config.yaml
n_head: 12
bias: "none"
extras: ["capped logits"]
beta1: 0.95
schedule: "wsd"
final_lr_fraction: 0.0
doc_mask: true
Each number is 128 + 24 x the weight over the matrix's rms, rounded and kept within 0 to 255. Layers, rows and columns count from 0.

# layer 10 attention output (transposed), 384x384, rms 0.157, rows 18-23,50-55,82-87,114-119,146-151,178-183,210-215,242-246,274-278,306-310,338-342,370-374, columns 288-383
[[117 115 114 115 102 133 127 182 142 113 114 134 119 107 107 125 174 118 115 112 112  93 132 145  95 121 169 140 150 166 114  78 145 143 137 111 100 132 114 142 109 111 132 139 127 126 109  93 127 123 110 130 144 109 142 122 106 142 120 126 122 108  92 119 141 114 133 115 142 109 120  89 177 108 126 135  97  91 132 133  96 132 155 150 156 156 136  63 123 103 126 121 104 153 166  64]
 [ 92 122 158  79 126 147 162 170 121 140 117 125 147 109  98 154 138 120 123 125 143 155 124 157 110 123 136 112 142  94 143 145 101 138 124 124 119 103 188 111 120 146 127 143 136 154 117 144 126 134 122 125 147 141  96 115 144 113 122 111  77 158 132 136 114 149 157 143 110 165 137 120 149 123 116 136 126 137 109 133 171 139 117 147 167 147 152 142  98  90 139 150 144 135 139 159]
 [111 113 131 111 132 135  92 152 100 116 157 140 137 142 120 122  90 108 128 117 127 130 140 104 170 141 116  88 121 149  83 184  91  95 164 140 117 120 108 127 116 106 131 160 125 119 138 148 131 110 123 142 163 131 125 107 124 112 136 104 110 126 150 142 110 137 143 129 145 141 174 100 147  87 139 136 134 136 151 111 134 155 138 140  96 115 110 124  73 113 123 129 118 172 144 117]
 [111 147 130 141 133 116 143 121 118 141 115 157 128 134 122 117 143  92 161 185 104 130 135 105 156 142  82  67 133 179 133 135  88 113 110 140 154 144 132 155 105 112 134 126 126 138 134 148 128 110 130 131 153 133 159 135 155 149 100 122  88 151  89 141  81 138 146 168 128 156 121 111 122  98 131 137 126 124 101 126 166 137 119 145 153 107 154 113 115 128 133 113 127 114 116 142]
 [113  65 104 160  94 125 157 120 131 151 142 164 168  82  98 126 137  72  96 125 150 110 132 154 141 143 162 104 165 100 131 161 110 143 167  96 120 119 152  97 116 148 160 133 107 118 154  80  94 116 143 133 115 129 110 178 128 102 116 177 131 180 126 123 159 212 131 125 116 131 148 141  82 130 131 181 189  97 103 166 128 104 165 120 103 141 130 111 138 159 151 104 179  96  88 183]
 [146 125 137 111 144 121 146  97 132 127  96 159 127 152  89 134  80 112 123 157 155 141 109 104 115 125  96 127 109 163 142 158  88 173 157 148  54 123 145 113 109 110 109 121 113 109 130 130 131 150 128 124  99  64 146 129 125  86 117 116 111 150 137  98  98 137 136 108 138 127 121 133 122 153 141 117 118  78 125 143 150 129 138 139 134 116 116 122 141 123 134 124 161 131 104 169]
 [154 143 157 117 116 128 105 132 165 156 135  97 119 146  94 127 146 151 128 133 158  98 132 121 149 174 136 118 134 104 121 101 117 132 153 153 113 103 137 105 154 147 133 138  98 117 145  72 129 115 100 160 138 122 150 159 103 133 116 109 112 142 118 115 102  94 140 119 133 106 132 116  99 142 127 118 157 126 177 131 164 119 123 115 113 108 142 122 140 125 108 138 147 118 127 141]
 [164  95 125 116 114 119 145 128 123 124 118 126  83 157  92 133 134 104 159 111 138 148 152 118  78  94 100 142 154 145 128  84 124  97 137 146 131 113 130 169 130 100  74  96 152 108 142 152 114 108 202 121 138 101 101  85 152 138 129 135 137 118 129  95 121 101 133 127 113 148 124 137 126 118 154 105 111 147 114  91  90 123 102 119 112 166 149 140  87 124 120 148 150 156 166  77]
 [113 150 156 149 108 137 151 149 144 148 132 125 140 148  99 138 136 153 107 161 155 116 134 168 134  90  88 164 129 102 122 157 133 124 118  92 125 103 134 150 133 116  95 103 180 111 153 120 122 119 142 108 100 108 114 136 114 140 100 131 113  93 130  96 153 170 105 144 104 133  84 148 122 119 109 163 119 158 155 105 162 139 125  96  86 123 133 149 126  96 127 132 150  92 114 145]
 [150 156 167 129 146  77 120 153 151 153  93 114 102 145 128 153 143  83 164 131 102 102 137 142 124  93 152 109 158 133  88 119 122 132 169 161 114 120 143 146 132 160 124 144 155 128 187 131 133 137 152 162 117 104  94 152 144 129 116 136 153 139 110 126 147  92 128 149 141  88  80 120 132 117 153 123 137 129  87 111 143  98 100 106  95 134 131  98 128 137 137 124 123 127 140 131]
 [126 149 110 116 165 159 124 116  99 149 139  95 120 107 160 121 137 130 120 152 116 117 128 124 121 131 141 130 159 165 150 127 127 129 116 138 109 154 126 112 174 122 138 143 114  94 121 136 117 123 115 122 139 124 133 118 112 116 117 113 141 148 121 105 143 165 138 114 110 117 145 102 155 121 137 102 117  99 101 140 140 119 144 118 115 139 106 129 108 117 147 127 146 146 148  83]
 [111 163 163 117  99 165 150 124 139 151 113 107 163  89 155 139 204 111 148 132 132 147 101 149  85 130 116 115 160 126 160 114 113 140 126 112 147 117  99 113 151 122 151 144 149 127 108 143 104 113 124 132 130 129 106 103 125 168 120  98 145 139 135 158 102 143 142 146 160 120 147 134  94 110 109 111 139 153 141 138 105 130 122 151 126 102  93 164 155 119 133 126 117 105 136 134]
 [174 105 115 143  46 140  82 172 172 130 105 143 151 122  57 166 172  77 123 119 121 107  97 146 106 111 140 129 183 135 150  89 121 162 159  64 136 113 125 167 122 120 120 130 112 101 121  93 123 109 138 135 186  84 161 154  90 151 129 118 107  97  89 135 115 172 136 144  96 120 126  74 193 131 137 120  92 118  91 151  88 146 170 164 183 169 155  77 131 136 122 160 169 126 129  92]
 [106  93 182  91 159 123 188 201 109 101 127 121 118 112  97 162 143 121 110 116 134 162 137 119  96 134 151  82 120  95 119 100 107 115 148 106  85 107 210 118  94 201  89 173 162 133 114 155  99 137  78 131  97 135 154 158 131 114 137  71  78 109  78 119 104 163 150 170  73 198 153 128 150 116  83 164  95 189  81 112 182 162  95 163 159 185  86 110 105  43 154 174 122 134 131  98]
 [ 64 131 160 181  98 112 108 178 121 110 153 149 181  97 112 107 120  93 123 129 124 172 128  66 159 127 110  55  97 147  87 155  78 101 196 134 178 120  94 167 120 110 135 170 152 127  99 144  79 106 125 139 131 114 133  95 122 117  85 114  59 129 161 134  72 111 131 113 139 118 139 127 164  77 126 139 136 130 139 113 111 158 120 162  90 109 128 106  91 142 140 129 150 157 115 137]
 [141 130 106  97 103 126 158 110 131 177 163 167 140 130 146  99 185 123 198 183  66 119 172 107 139 112 124 129 172 194 123  68 135  75 131 158 198 117 130 123  72 104 141 131 104 116 120 100 144 131 123 120 148 137 167 135 157 172  94 106 120 159  53 148  73  83 127 132 139 191 102 106 134  75 125 124 119 136 104 150 173 148 120 127 132 112 133 135 113 172 113 125 158 152 103 116]
 [140 123 107 175 100 144 124 125 183  63 202  94 137 150 125 115 176 158 109 148 136 130 145 141 114 121 157   0 148 147 128  95 125 127 141 174  32 112 188 151 133 116 118 126 167 154 124 138 144 106 115 128 124 111 144 210 152  48 104 123 192 128 104 140 105 178 108 127 134 102 184 117 132 159  77 156 131 126  84 125 185 137 136 147  95 192 109 166  70 161 207  97 122 109 126  94]
 [161 132 111 124 144 160 127  73 109 161  98 183 153 150  74 117  75 171 135 156 160 125 154 102 137 102 101 178 135 150 135 161  70 168 142 147  60  97 128 133 116 135 117 159  57 147 109 157 104 160 108 116 106  93 184 137 165 120 155 134  90 168 165  67 143 165 130  73 131 113 107 127  59 169 193 107  81  54 177 175 168 158 160 112 161 146 118 111 128 107 141 148 161 179 167 170]
 [116 116 128 143 129 124 157 105 142 122 169 130 129 112 173 123  99 118 129  93 106 140 114 144  87 115 133 138  91 119 108 189 123  75 117 147 174 143 121 118 148 157 106 138 129 142 155 157 147 153 126 141 111 135 108 113 156 146  71 138 152 110 158 151 140 149 101 116 126 131 150 184  88 168 111 158 119 137 120 122 139 122  92 125  98  96 128 192 123 125 117 112 118 131 117 185]
 [108 143 124 154 135 105  72  71 133 131 122 130 155 137 170 100 114 158 144 123  93 115 151 125 165 125 105 103 104 118 147 130 144  95  98 143 155 136  93 136 207  81 160 115 118 137 166 151 135 149 118 114 153 113 107 140 128 118  89 143 154 109 130 136 143 125  92 147 169  89 139 155  98 137 140  83 149 111 163 148 115  83 143 109  97  59  88 118 163 164  88  98 113  87 126 104]
 [174 150  95 105 156 133 137  85  94 105 131  90  96 138 127 131 114 168 143 116 113 135 133 128 131 129 144 138 150 167 176 135 151 137  71  92  96 119 129 119 124 161 114 126 109 160 125 127 126 139 164 106 123 153 126 176 151  90 111 136 144 125 143 121 156 114 121 135 136 138 123 130 122 177 159 130 135 124 121 137 159  85 139 113 192 137 112 119 138 111 131 118 126 113 139 149]
 [130 138 127 177 163 148  74 125 152  85 131 101 110 109 131 150 105 153  75  60 207 153 106 156 114 142 129 133 137  71 153 184 133 168 152 106 112 166 134 182 156 131 101 138 146 128 126 176 119 135  97 123  79 143 113 115 150  92 123 144 180  90 172 127 161 146 142 138 134 125 181 142 120 158 134 172  85 148 171 152 104 143 104 141 151 142 102 136 126 116  95 125 104 107 152 146]
 [124 146 144 137 146 157 166 160  93  95 115 113 110 139 130 137 137 134 126 105 162 155 136 126 114 128 123 177 130 151 129 126 138 117  67 134 170 112 146 140 123 119  73 144 132 103  94 142 125 131 121 118 106 160 132  82 128 138 147 118 132  90 125 125 121 106 142 129 128 160 137 143 137 112 163 126 118  91 169  80  99 119 139 124 140 124 123 133 147  84 114 138 126 138 168 151]
 [117 127 136 126 121 107 111 116  85 118 150  78 113 111 143  87 141 103 144 117  87 108 127 128 139  87 140 151 146  89  98  95 112 100 135 117 175 130 132 119 151 126 114 121 161 165 111 114 119 136 115 114 136 105 109 105 123 132 130 153 145  76 115 162 126 108 116 148  88 119 116 201 118  57  96 182 109 145  91 105 132 130  99 141  85 124 127 124 141 145 129 107  95  91 137  92]
 [150 128 108 129  68 131 113 151 155  97 114 127 130 103  92 161 146 108 120 132 123  93 121 174 135 136 144 148 148 138 100  97 122 178 129 101 138 105 123 139 111 117 136 133  97 112 126 105 111 144 142 126 149 124 144 134 122 119 149 131 115 122  94 124  96 122 129 141 112 133 143  94 183 133 151 115 120 115  99 156 129 127 142 161 147 158 120  89 119 131 134 138 121 121 157  65]
 [111  95 147 127 135  90 143 158  98 145 114 137 118 120  95 132 128 126 132 132 143 123 131 121  87 129 131 137 152  83 119 121 110 132 114 102 115 113 177  94  87 165 111 163 132 163 105 138 109 118 140 139 119 132 152 155 122 151 129 108  75 127 123 112 126 140 129 124 100 182 124 144 120 129 126 133  95 147 127 131 161 150 113 127 146 179 142 118  94  73 152 163 145 125 137 129]
 [ 80 133 136 172 108  97  94 136 104 125 132 160 187 125 113 111 108 133 118 118 106 130 152 123 157 133 115 128 136 103  62 153 100 100 172 125 147 120 126  99 114  94 109 163 136 120 104 160  92 136 125 123 155 101  91 108 108 127  89 119 111 155 139 125  98 115 126  82 154  86 118 128 147  98 141 131 109 122 153 138 136 175 153 134  82 174 100  97 103 124 124 125 108 151 128 112]
 [ 96 104 114 106 108 139 156 121 110 161 130 169 123 137 139 119 164 110 178 172  80 129 144 108 116  98 118 127 166 129 121  93 139  95 137 143 156 138 125  98  90  66 103 118  96 120 111 125 129 136 118 123 142 109 148 122 126 150 103 135 113 148 104 119 115  91 137 128 142 161 100  96 133  98 115 125 149 125  99 148 156 114 144 136 127 151 131 125 141 174 126 128 125 149  83 121]
 [ 79 108 104 123 131 114 127 127 150 127 185 107 144 112  97 119 128 104 126 136 131 121 134 130 102 139 165  72 135 126 120 165 103 138 172 143  82 110 142 110 116 142 209 113 117 142 119  99 136 131 147 113 149 116 153 144 137 100 118 119 121 155 124 132 108 143  90 159 124 118 157 124 134 138 140 140 124 108  82 144 164 112 144 103  98 137 169 154  86 156 167  84 172 139 128 145]
 [136 100 144 133 159 171 145 116 137 121 107 149 146 159 109 122 104 128 126 142 137 129 111  79 130  86  84 118 117 163 155 145  82 145 147 135  79 127 126 153 125 114 130 120 116 138 127 131 116 128 144 128 127  91 171 151 155 110 132 109 109 159 164  97 169 163 147 112 120 112 133 128  97 161 132 135  86 110 142 154 137 151 155 131 156 117 106 122 122 131 134 141 151 159 120 133]
 [ 94 140 122 138 133 141 142 168  85 150 121 138 114 122 139 170 133 171 150 161 136 123 116 134 119 172 115 116 102 136 146 115 145 121 126 156  98  96 123 112  93 105 140 105 119 144 135 195 140 100 106 136 119 118  93 112 140 138 108 168 162 105 146 154 141 117 175 108 137 122 131 112 146 149 121 121 132 117 106 123 169 178 167 112 120 100 126 121 143 140 137 129 137 129 115 174]
 [147 124 112 163 135 121 129 184 131 147 139 159  87 121 164 116 137 176 160 110 127 104  93 134 126 120 116 157 144 138 144 146 168 163 110 142 117 129 118 160 162 128 142  81 140  91 154 161 156 119 140 162 126 103 120 155 143 152 150 126 105 112 122 152  81 133 107 132 154 112 148 113 173 104  95 114 141 140 113 133 122 114 108 165 122 127 162 151 144 117 100 117 132 158 183 144]
 [138 123 129 115 144 156 136 155 136 109 126 159 103  98 150  94 169 104 103 126 130 117 131 108 128 159 168 167 115 171 141 151 145 153 117  97 134 155 134 110 105  95 148 117 122 133 129 142  99 122  96 145  93 168 133 140 112 126 114 153 149 116 150 191 142 135 144 158 161 136 157 103 129 118 120 131  85 130 109 134 105 155 107 111 121 121 151 144 152 145  95 142 120 127 141 133]
 [108 181 115 157 122 139 139 133 112 106 129 123 121 132  94 136  91 138 125 136 126 132  91 139 158 115 108  96 111 137 129 143 157 115 145 126 112 122 105 145 125 156 124 118 152 138 155 120 116 147 171 107 143 118 136 133  75 146 132  99 106 115 140 131 118 123 108 123 144 105 131 150 106 166 139 109 116 125 122 126 137 127 142 127 151 108  94 113 132 155 157 154 154 117 132 186]
 [106 111 136 124 147 109 134 146 168 139 118 155 127 108 166 108 170 125 142 115 165 130 158 113 150 126 105 107 130 138 106 112 108 111 147 143 153 139 115  96  87 116 113 141 138 116 173 123 122 152 130 159 147 163 145 165  98 131 126 148 148 146 159 152 114 109 183 135 123 123 128 130 140 110 139 128 137 154 105  86 129 141 143 126 181 108 132 122 161 167  90 111  98 108 124 131]
 [152 102  96 155 160 125 150 116 156 131 127 115 130  93 121 146 129 125 119 161 133 130 129 126  78 134 154 125 101 172 147 145 111 134 100 118 135 156 116 113  97 111 178 121 124 125 132 147 123 129 103 133 138 137 144 123 142 122 129 116 148 111 100 109 137 133 140 165 103 125 130 119 143 132 146 167 118 153 110 126 132 107 116 104 149 113 135  87 137 149 134 173 102 141 107 139]
 [111 108 139  95 166 156  87 115 132 119 122 121 109 149 119 136 107 186 139 119 120 152 134 122 107 142 144 119 155 154 122 124 186 121 159 173 149 162 128 104 133  96 150 141 119 177 118 130  97 113 121 115 118 140 118 113 169 136 149  98 118  87 158  90  97 142 127 124 133 142 119 117 143 131  77 140 131 107 112 100 116 104 114 118 127 147 108 141 135 145 121 145 138 177 126 143]
 [141 111 151 130 123 117 112 122 158  94 113 126 124 124 117 159  92 160 142 121 121 104 134 149 153 154 133 124 102 130 144 123 148 161 145 131  98 113 127 126 139 157  99 130  71 115 153 127 109  79 119 105 110 116 146 121 118 143 163 151 147 155 130 105 167  99 125 131 137  84  83 139 140 124 131 134 108 109 125 117 115 129 128 133  98 138 120 107  66 169 168 150 138 155  77 130]
 [166 106 138 121 134 132 122 134 125  91 131 128 115 123 133 125 137 128 129 115 104 102 139 125 122 119 154 141 112 104 162  92 117 141 134 128 126  98 125 128 119 149 104 120 133 118 131 129 132 143  91 123 153 138 136 113  93 148 111 100 124 141 126 145 128 138 129 118 122 141 111 109 166 132 134 112 117 158 151 110 121 137 151  90 116 125 141 117 110 127 124 141 126 115 165 111]
 [157 152 131 117 161 140  98 146 144 106 148 128 128 172 120 149  96 155 109 125 135 167  91 123 131 132 112 104 140 135 113  96 136 104 142 164 166 141 120 105 126 164 135 153 145 145 122 136 116 153 136 126 131 105  96 119 130  89 111 130 104 121 150  98 152 121 143 140 155 102 116 161 112 152 125 120 143 101  91 127  99 127 188  66 150 134 130 126 150 146 159  92 121 118 124 125]
 [118 113 159 103 131 100 126 133 129 160 124 138 133 134 138 118 148 148 142 155 148 128 155 116 144 147 129 133 131 129 120 114 119 115  84 130 149 128 132 121 161 104 161 138  98 152 151 127  99 144 170 151 114 106 115 188 114 130  85  97 128 147 122 141 102 107 149 134 140 116 116  99 137 145  78 125 119 181  76  88 161 145  99 116 143 124 114 152 126 147 113 118  95 112 145 108]
 [104 166 132 107 155 138 102 163 117 142 133 138 130 138 134  99 152 147  96 116 150 164 182 144 161 137 130 129 141 111  93 134 176 131 131 109 143 134 125 119 115 118 144 137 111 147 141 105 133  90 145 134  85 166 113 145 121 137 137 122 100 176 139 136 124 129 119 109 131 136 151  98 153 107 111 147 151  91 150 118 164 108 141 154  90 151 133  88 134 144  81 123 136 101 132 139]
 [155 122 117 129  81 136 106 140 136 119 128 130 161 115  61 154 147  89 125 137 146 119 120 136 125 112 125 104 154 138 152 109 140 146 149  86 120 117 160 138 135 120 114 134 131 123 113 110 110 113 129 131 165  97 149 143 111 131 137 111 105 119  97 130 115 179 114 169 107 146 149  96 175 138 166 126 104 126  94 155 111 126 143 161 155 142 139 106 134 145 133 141 181 107 128  98]
 [ 94  89 164  95 144 131 172 168 104 131 117 151 134 122  97 124 118 122 118 121 130 140 117 131  84 125 163 134 137  97 114 121 123 112 148  79 103 126 157  75 100 161 108 163 135 141 113 147 102 121  93 122 114 117 165 119 117 119 125 113  89 119 124 113 120 149 147 158  78 179 129 116 123  99  98 151  88 141 102 122 154 161 109 138 144 172 117 105 117  78 153 167 135 135 128 116]
 [ 86 156 157 163 104 100 108 163 131 128 136 142 172 106 102 128 123 109 127 123 146 169 131 107 135 134 121 107 114 109 103 137 100 126 177 149 171 131 105 136 125 118 138 173 162 141  91 145 113 120 134 126 138 128 138 101 120 129 105 111  96 124 168 152  84 120 139 115 147  95 163 128 164 104 144 135 137 131 154 132 128 155 134 148 109 114 135 131  95 155 153 118 141 149 122 128]
 [122 121 115  89 111 131 157 129 125 173 141 168 140 131 145 123 162 123 176 175  63 140 159 115 149 101 114 109 176 164  93  76 148  94 122 180 173 124 121 126  74 104 113 132 118 139 116 106 117 119 115 136 133 142 164 135 132 140 102  96 129 141  68 136  73  69 127 130 136 163 101 112 154 109 106 129 124 109 113 132 164 134 129 129 125 144 143 140 106 157 135 161 131 139 112 121]
 [114 106 106 181 108 126 142 134 155 130 159 120 147 155  89 121 160 141  99 120 118 121  89 140 124 135 153 150 135  91 131 128 153 128 171 156 105 112 134 109 142 128 203 122 116 148 121 122 141 140 140 113 167  81 134 135 132  94 136 135 153 134 116 124 136 120 109 109 103 127 101 105 114 150  80 147 138 111 130 193 144 146 172 109 116 143 135 132 115 160 135 115 152 130 134 135]
 [122 159 145 121 131 129 116 118 137 120 164 122 100 152 135 147 107 147 146 134 123 128 143 125 135 164 110 136 128 123 138 167 106 165  95 109 150 122 113 144 105  98 136 119 123 127 110  97 120  97 142 111 153 124 127 144 111 102 164 100 135 153  66 115 106 129 114 139 112 164 104 144 157 143 138 121 147 152 154 121 127 136 116 133 136 154 110 126 132 116 102 126 112 109 124 145]
 [160 108 127 139 158 128 135 141 136 147 145 121 102 128 117 119 170 134 125 104  92 124 146 116 123 100 116 147 124 102  98 156 137 160 112 153 129 144 127 132 122 131  79 135 154 127 151  89 121 138 155 133 136 110 145 166 166  82 129 160 147 121 123 115 134 118 114  90 107 143 109 126 105 125 125 153 113  98 135 131 132 159  94 121 143 157 135 100  91 125 131 129 147 138 139 118]
 [ 98 146 131 151 134 134 140 101 145 143 120 124 121 144 122 116 140 136 123 121 151 134 109 131 110 120 140 104 153 124 137 116 118 111 109 126 143 132 164 108 141 163 129  95 133 146 114 131 127 149 130 153 142 140 121 150 144 127 106 139 102 111 139 102 117 120  95 130 135 101 126 117 133 127 129 118 137 126 146 139 125 124 118 123 107 134  82 132 151 140 120  81 136 147 101 136]
 [101 117 117 155 129  94 127 119 126 126  96 156 137 109 114 149 134  80 136 117 135 125 109 138 132 102 136 154 106 161 106 108 122 105 126 159 101 148 167 130 120 132 127 190 136  98 135 138 131 128  96 157 140 109 128 134 151 183 122 123 135 122 111 144 135 135 139 130 121 116 110 154 123 113 133 135 155 106 126 149 204  83 149 132  77 121 124 121 125 129 134 156 105 121 142 141]
 [101 118 133 144 129 111 103 128  98 125 139 125  85 122 149 147 147 135 162 142 100 125 138 177 142 126 119 161 157 140 127 103 123 132 133 141 130 124 130 148 123 158 117 118 143 133 145 113 113 123  95 124 134 134  98  94 116 128 142 124 111 162 123 145 125 118 138 144 100 101 113 141 127 129 141 112 130 146 167 134 110 162 133 160 110 139 128 117 131 125 107 138 104  97 124 139]
 [100 118 149 117 175  82 138  53  98 116 110 109 163 135 144  61 116 107 118 134 113 132 132  79 138 124 107 136 105  88 138 157 123 129 142 148  66 125 127 110 154 153 149 131 158 164 153 143 141 139 160 162 144 140 141 123 125 110 165 156 128 148 132 105 105 113 104 117 116 121  84 207  75  93  98 101 150 130 159  96 116 125  98  97 161 113  96 137  92 110 143 120  83 114 135 128]
 [176 145  75 183  94 166  84  72 167 117 148  88 137 119 158  94 138 106  91 137 174 126 133 161 158 139 128 178 108 169  90 156 118 114 153 137 130 143  68 137 106 101 111 148  93 163 113 112 200 140 122 160 132 151 111 133 131 119 150 119 150 100 160 145 140 121 145 119 157  95 113  83 155 140 133 149 155 105 150 160 100 108 137 109  91 128 156 157 197 139 120 105 135 163 120 161]
 [151  99 137 105 134 108  86 100 127 138  76 121 126 135 148 104 115 133 169 173 112 138 126 124 104 128 107 123 134 119 183 108 166 118 121 132 123 106 181 122 148 159 173 118 106 166 130 114 141 129 139 109 124 120 182 116 145 181 156 124 176 102  68 118 118 100  73 145 105 106  76 162 116 140 136 104 151 111  94 167  98 124 114 145 153 111 104 137 161 106 111 157 107 129  73 127]
 [140 106 138 114 148 137 149 114 146  97 102 108 125 129 101 128  98 142 108  80 128  86 139 127 132 168 167 157 104 108 153 147 141 126 114 120 113 146 123 101 164 123 112 121 107 116 117 116 134 162 110 119 122 139 163 116  98  82 183 169 115 118 175 131 145 153 122 125 104  80 150 122 149 153 149 104 132 134 167 131  93 138 147 135 121 137 120 192 116 103 109 134 157 155 150 113]
 [104 138 183 100 157 107 114 130 123 124 103 132 117 124 128 113  47 125 147 111 108 143 116 100 116 108 128 158  88 120 152 154 146 157  91 135 160 134 107 132 127 127 123 161 139 134 122 138 104 128 122  98 114 161 144  84 120 187 149 112 105 106 122  82 109 108 105 126 113 139 114 158 134 133 134 116 119 132 126 149 141 116 125 131 124  97 135  89 156  74 123 151  70 159 114 110]
 [130 126 102 106 118 119 184  75 117 119 149 160 120 131 155 155 116 138 118 131 136 121 144 107 146 110 128 126  81 105 111 174 120  62  95 154 144 167 133 132 150 151 148 129 123 103 119 124 135 145  84  42 124 167 123 135 159 128  84 148 141 159 144 144  98 131 138 131 132 148 132 165  89  73 152 138 143 158 146 112 155 125 117 113 100 119 137 168 125 110 158 125  71  96  96 159]
 [135 126  91 131 101 114 134 105 150 107 160 132 151 147 109 142 127  82 117 122  96 118 129 132  92  85 108 125 107 152 133 126 107 142 117 160 152 162  93 165 115 141 206  93 130 112 113  85 131 117 117 103 142 162 139 135 109 166 125 170 109 128  89 142 142 133 124 106 146 148 126 143 104 152 152  95 146  84 170 131 102 150 164  97 119  99 108 121 134 134 138  79  85 113 101 143]
 [148 146 120  95 123 134 134  95 152 135 132  88 112 126 129 150 148 130 107  89 133 108 136 161 104 149 138 150 115 122 166  96 159 163 144 130 115 152  88 132 142 112 138 101 114  87 146  74 148 115 127 124 116 133 121 158 146 170 141 167 134 135  99  88 151 144 156 159 126 159 102 114  66 110 135 104 136 108 132 102 118 119  98 153 158 147 102 122 176 111 170 147 113 112 152 110]
 [ 75  98 126 147 107 115 130 165  95  96 135 117 136 124 159 114  80 149 108 124 179 100 135 145 113 139 133 171  67  81 128 171 104 154  97 106 114 142 142 130 147 159 109 159  93 152 124 146 100  69 111 105 116 147 106 121 121 160 153 129 130 146 153 128 158 174 106  91 110 130 164 141 143 160 164 114 112 128 134  96  89 101 108 136 139 146 132 104 141 100 124 142 101 156 188 116]
 [169 141 154 112 129 122 108 121  97 139 115 153 105 125 136 140 128 115 149 103 130 131 132 154 109 125 109 164  91 140 128 109 114  85 125 124 174 134 110 164 122  81 118  99 148 111  93 123 144 154 132 157 153 134 160  63 143 157 145 146  90 122 135 114 130  88 138 161 137 124  90 146 112 114 191 130 129 130 175 143  91 164 116 119 132 117 167 126 165 101 112 165 126 109 137 105]
 [145 123 132 143 155 139  91 137 130 172  95  70 133 162 159  79  80 115 107 131 133 162 139 114  98 140 117 146 101 137 123 105 123  89 102 150 147 121 141  79 112 127 114 122 163 129  90 155 129 126 150 114 113  97 134 123 111 120 170 141 150 135 128 104 130 124 100 129 127 107 151 130 133 172 138 130 146 144 137 100 145 116 137  89  98 118 125 127 111 172 143 128 138 138 113 115]
 [143 156 106 127 110 139  95  93 136 145 133 151 110 116 134 131 109 121 112 137 143 158 119  93 167 161 138  83 155 155 136 136 127 135 150 109 139 139 101 106 119 112 149 136 113 117 141 138 123 109 134 101 150 105 152 107 110 101 133 148 124 138 153 125 137 111 102 148 143 114 124 108 128 121 140 115 149 175 103 129 116 116 127 115 151 130 169 122 137 126 119 147 118  62 119 148]
 [130  91 155 143 141 171 153 106 117 117 163 151 128 140 134 141 112 113 134 123 100 118 128 167 106  96 135 105 169 113 129  98  86 163  93 153  98 138 169 149 124 152 126 113 145 117 144 143 140 147 138 141 139 127 133 156 127 120 159 101 137 146 127 146 182 130 169 135 117 153 125 150 118 151  80 149 113 144  92 104 109  81 152  88 114 144 172 150 151 148 148 149 118  94 116 110]
 [171  90 123 108 110 153  89  98 114 123 137 104 162 141 124 123 120  88 114 117 125 149 133 150 116 133 122 132  95 111 150 117 154 141 148  98 122 103 125 112 156 125 126  92 132 148  97 114 180 133 123 130 159 138 101 151 105 116 131 140 130 133 138 114 112 123 115 110 125 114 103 130  78 120  97 150 106 137 159 118 107 136  98 131 117 131 143  99 140 115 110 111 127 129 133 134]
 [121 144 144 112 154 130 128 141 137 131 152 129 168 172 123 152 120 141 132 137  98 104 151 125 159 140 121 153 108 129 133 127 114 131 109 112 148 138 117 149 142 168 114 134 114 106 139 142 144 127 136 114 126  97 104  94 104 131 135 146 104 133 116 117 119 137 122 120 148 151 154 112 170 124 128 123 118 158 142 134  99  93  90 151 130  83 134 150 100 145 148 125 151 173 128 142]]
# layer 10 attention value, 32x384, rms 0.179, rows 19-23, columns 288-383
[[127 107 179 109 129 161 152 166 120 143 120 153 131 127 160 146 117 101 152 128 153  74 150 141 131 159 151  83 143 143 141 132 114 136  88  44 156  96  87  81 119 140 142 129 156 118 114 102  84 152 155 132 126 189 157 116 161 137 148  85 114 155 167 149 117 175 158 153 121 151 126 136 132 103 113 119 125 127 149 133  75 147  95 119 132 155 128 130 140 143 137  81 134 170 127 121]
 [132 123  58 152 135 109 150 124 115 157  98 153 136 120 124 151  92 121 101 115 156  90 112 135 132 134 110 166 147 121 158 129 180 134  97 165  83 117  84 100  67 124 122 142 107 152 153 131 144  99 126  82 144 105  83 104  75 107 115 122  97 149 117 108 137 163 107 132  99 130 153 107 125  93  89 155 126  90 104 165 112 127 137 172 173 116 150 143 126 145 159 117 146 139 104 129]
 [161 123  94 132 144 106 127 117 135 128 133 150 141 134 156 185 136 145 159 140 123 129 106 174 129 128 127 102 119 112 120 132 129  65 101 184 132  75 113 138 109  94 167 110 149 146 101 120 111 140 122 123 114 119 134 147 134 136 105 104 152 175 141 114 144 122 133 135 163  83 151 120 130 130 109 110  97  68 117 101 142 112 134 158 131 128 156 161 165 111 197 128 129 116 128 103]
 [104 120 119 108 130 103 143 126 157 118 102 128 112  84 118 106 130 113  92 129  85 116 132 146 131 137 127 109 150 110 129 134 157 138 158 106 132 145 107 124 146 154 130 109 113 143  89 174  94 112 133 123 102 150 107 160 177 116 122 118  63 114 156 150 148 107 105 115 129 126 124 130 121 144 116 125  98 148 128 147 133 136 119 145 198 144 135 116 162 155 159 126 122 144  97 121]
 [125 127 124 146 127 113 111 137 144 118 151 121 155 136 105 109 145 165 125 108 102 142  96 163 131 155  97 120 140  80 152 128 178 131 146 143 148 162 123 121 168 126 152  86 136 123 127 145 128 106 134 156 104 155 130 115 133 128  92 133 136 156 140 120 132 138 185 129 149 140 158  82 142  76 141 151 129 114 135 123 116 147 131 137 144 118 143 127 100  86 144 102 141 138 105 120]]